{"num_hidden_layers": 8, "hidden_size": 768, "num_attention_heads": 12, "num_key_value_heads": 12, "head_dim": 64, "intermediate_size": 2048, "vocab_size": 45647, "hidden_act": "swiglu", "norm": "layernorm", "norm_place": "pre", "norm_eps": 1e-06, "positions": "rope", "rope_theta": 37500.0, "rope_fraction": 0.5, "qk_norm": true, "attn_scale": 0.125, "bias": "all", "tie_word_embeddings": false, "parallel_block": true, "init": "normal", "init_std_qkv": 0.0127, "init_std_o": 0.0, "init_std_up": 0.0127, "init_std_down": 0.0, "init_mimetic": 0.5, "optimizer": "soap_variant", "learning_rate": 0.00214, "lr_mult_o": 0.755, "beta1": 0.95, "beta2": 0.99, "lr_head": 0.00383, "warmup_steps": 99, "schedule": "cos", "final_lr_fraction": 0.0, "batch_tokens": [65536, 131072], "max_seq_len": 384, "doc_mask": true, "train_tokens": 733700000, "max_steps": 7989, "dataset": "wikipedia_en"}
Each number is 50 + 10 x the weight over its row's rms, rounded and kept within 0 to 99. Layers, rows and columns count from 0. The size before them is the row's rms in percent of the matrix's.

# down: layer 5 MLP down (transposed), 2048x768, rms 0.0844, rows 259-263, columns 0-95
# gate: layer 5 MLP gate, 2048x768, rms 0.0819, rows 260-264, columns 0-95
# up: layer 5 MLP up, 2048x768, rms 0.0863, rows 260-263, columns 0-95
down259 108:46 52 48 47 54 54 44 53 45 41 55 46 38 46 44 31 57 42 36 50 55 46 46 55 64 55 49 57 46 57 62 65 26 55 57 69 30 41 42 62 61 47 49 66 47 59 40 54 35 58 50 65 55 68 50 60 50 60 49 48 57 44 55 71 45 59 39 33 51 59 57 48 66 56 46 61 32 34 46 54 48 79 46 59 55 51 61 57 51 53 25 45 51 53 55 39
gate260 092:40 50 50 67 58 51 33 44 59 52 56 33 43 51 41 56 51 66 42 52 47 36 57 54 70 56 60 63 44 36 34 28 61 48 43 46 46 57 51 37 36 50 52 52 55 47 54 56 51 57 44 63 35 51 49 39 54 54 49 61 49 49 63 55 63 75 57 70 45 35 54 37 41 66 38 58 59 45 60 50 59 60 52 53 54 38 48 50 50 70 49 49 26 56 34 53
up260 092:60 59 51 56 57 52 61 63 74 51 40 29 60 52 62 49 52 64 34 45 51 55 29 63 44 39 62 75 55 53 55 60 38 46 40 43 60 45 43 43 47 57 53 51 47 55 32 71 55 42 65 61 52 48 44 54 58 47 63 60 37 57 50 49 30 55 30 48 44 57 37 47 56 61 51 38 58 44 49 41 51 48 38 59 51 51 49 71 34 58 54 43 17 38 30 60
down260 098:70 60 59 55 63 51 72 40 53 54 69 62 73 47 43 72 39 47 51 58 62 50 42 31 56 43 66 49 51 39 38 66 41 55 51 52 47 43 52 57 58 37 60 32 46 72 46 46 53 44 52 58 56 54 36 49 42 49 45 38 50 40 48 56 53 48 61 59 51 46 51 49 55 52 50 51 69 37 48 55 39 29 51 57 56 47 71 43 44 37 51 60 50 73 40 48
gate261 113:66 51 65 50 51 36 50 54 51 53 52 37 59 48 55 45 54 47 46 62 53 60 50 64 48 43 45 55 44 32 54 38 56 59 44 67 38 56 25 43 51 44 44 57 72 40 42 64 65 55 61 56 42 40 24 54 75 62 48 56 49 54 62 45 35 39 35 54 80 58 44 52 53 60 52 49 49 64 43 49 65 56 60 48 68 44 38 49 78 58 55 44 56 59 56 52
up261 106:56 33 43 43 52 50 56 43 52 36 60 37 32 46 42 43 43 61 42 47 49 39 38 39 46 41 43 52 45 61 65 44 63 43 71 42 40 59 47 64 52 51 46 33 44 56 69 55 48 47 48 31 52 61 63 45 45 59 45 51 53 57 36 44 59 48 66 47 36 52 39 49 50 52 24 43 53 46 53 51 40 56 48 42 42 44 44 55 57 34 43 49 37 64 42 48
down261 106:51 49 44 60 45 52 53 38 65 47 39 45 40 62 48 62 53 55 40 60 52 50 46 41 45 53 64 50 49 46 48 54 44 60 57 47 63 66 43 47 48 64 50 44 66 41 41 37 43 51 47 42 49 35 43 40 72 51 45 62 51 65 38 50 51 51 64 48 34 52 57 45 50 53 40 50 62 44 58 15 61 34 53 51 45 57 58 61 46 43 50 37 47 46 63 76
gate262 109:60 58 42 57 39 60 27 48 37 54 48 54 47 47 51 54 45 49 44 50 52 34 56 52 59 71 48 52 42 52 42 45 51 59 63 52 50 78 55 38 60 57 65 45 43 40 46 50 53 57 45 54 50 31 47 53 47 52 57 55 63 64 48 55 50 55 55 51 47 53 62 59 51 45 60 37 41 40 33 56 52 65 51 62 65 64 40 58 47 62 40 55 53 48 52 76
up262 097:49 50 67 58 32 53 59 49 58 61 53 47 49 50 52 51 49 59 56 43 45 40 29 52 45 51 27 52 70 59 66 63 34 29 45 60 35 41 38 63 61 46 50 51 27 55 49 55 47 37 49 41 52 68 65 38 61 60 50 57 46 45 42 47 31 38 45 47 30 42 49 56 48 41 50 76 62 63 58 44 60 45 45 67 39 42 38 48 62 40 53 64 60 69 42 45
down262 096:73 60 54 29 49 46 35 55 39 65 60 63 52 57 49 47 48 41 50 38 48 49 40 50 49 52 43 55 39 51 40 45 47 55 36 43 62 61 70 45 47 58 53 28 37 64 61 56 37 44 58 38 62 47 60 41 45 38 51 52 69 63 37 64 58 50 62 56 48 50 54 56 28 47 55 40 31 61 63 41 68 50 45 58 42 59 40 57 62 44 59 56 37 38 51 50
gate263 101:35 46 35 55 68 69 42 38 35 51 56 39 45 46 52 45 75 53 52 40 51 42 45 34 46 52 44 60 52 49 32 50 47 54 48 53 61 46 72 49 55 46 43 42 39 56 44 36 49 57 56 58 52 51 69 52 53 52 65 41 63 65 40 67 54 49 45 62 53 63 76 58 59 55 32 59 59 58 56 53 58 56 50 43 56 51 53 47 56 49 40 58 47 53 52 57
up263 096:43 44 70 44 55 51 42 56 54 55 62 52 43 49 49 41 39 45 54 56 31 53 30 51 53 45 54 59 51 44 56 53 53 51 50 49 59 49 66 49 55 40 63 51 52 59 46 68 56 53 43 54 50 46 25 43 48 47 70 29 61 42 40 70 51 62 45 48 50 51 54 51 27 27 53 45 66 59 55 52 45 49 53 43 48 48 35 44 56 60 42 46 61 61 51 54
down263 105:41 61 58 57 35 55 56 43 51 50 66 47 52 44 55 52 56 60 48 59 42 54 52 61 44 46 64 39 65 49 54 55 75 54 25 51 43 72 37 51 49 59 37 53 41 58 63 54 54 21 45 48 52 39 42 42 47 36 45 52 45 50 48 58 64 61 32 46 56 42 53 41 43 43 61 60 37 50 59 53 45 40 29 52 48 47 53 52 47 59 45 52 66 42 49 47
gate264 099:58 47 48 47 56 51 67 44 47 62 49 59 72 43 39 70 39 31 42 49 40 49 72 48 53 50 64 48 50 58 64 55 43 48 56 43 73 41 38 53 54 33 44 33 63 49 39 50 65 40 44 62 48 51 63 42 57 69 46 50 57 40 42 46 52 64 61 51 60 69 52 64 52 36 53 54 49 49 57 31 44 55 50 62 63 57 60 40 53 53 73 54 48 50 34 56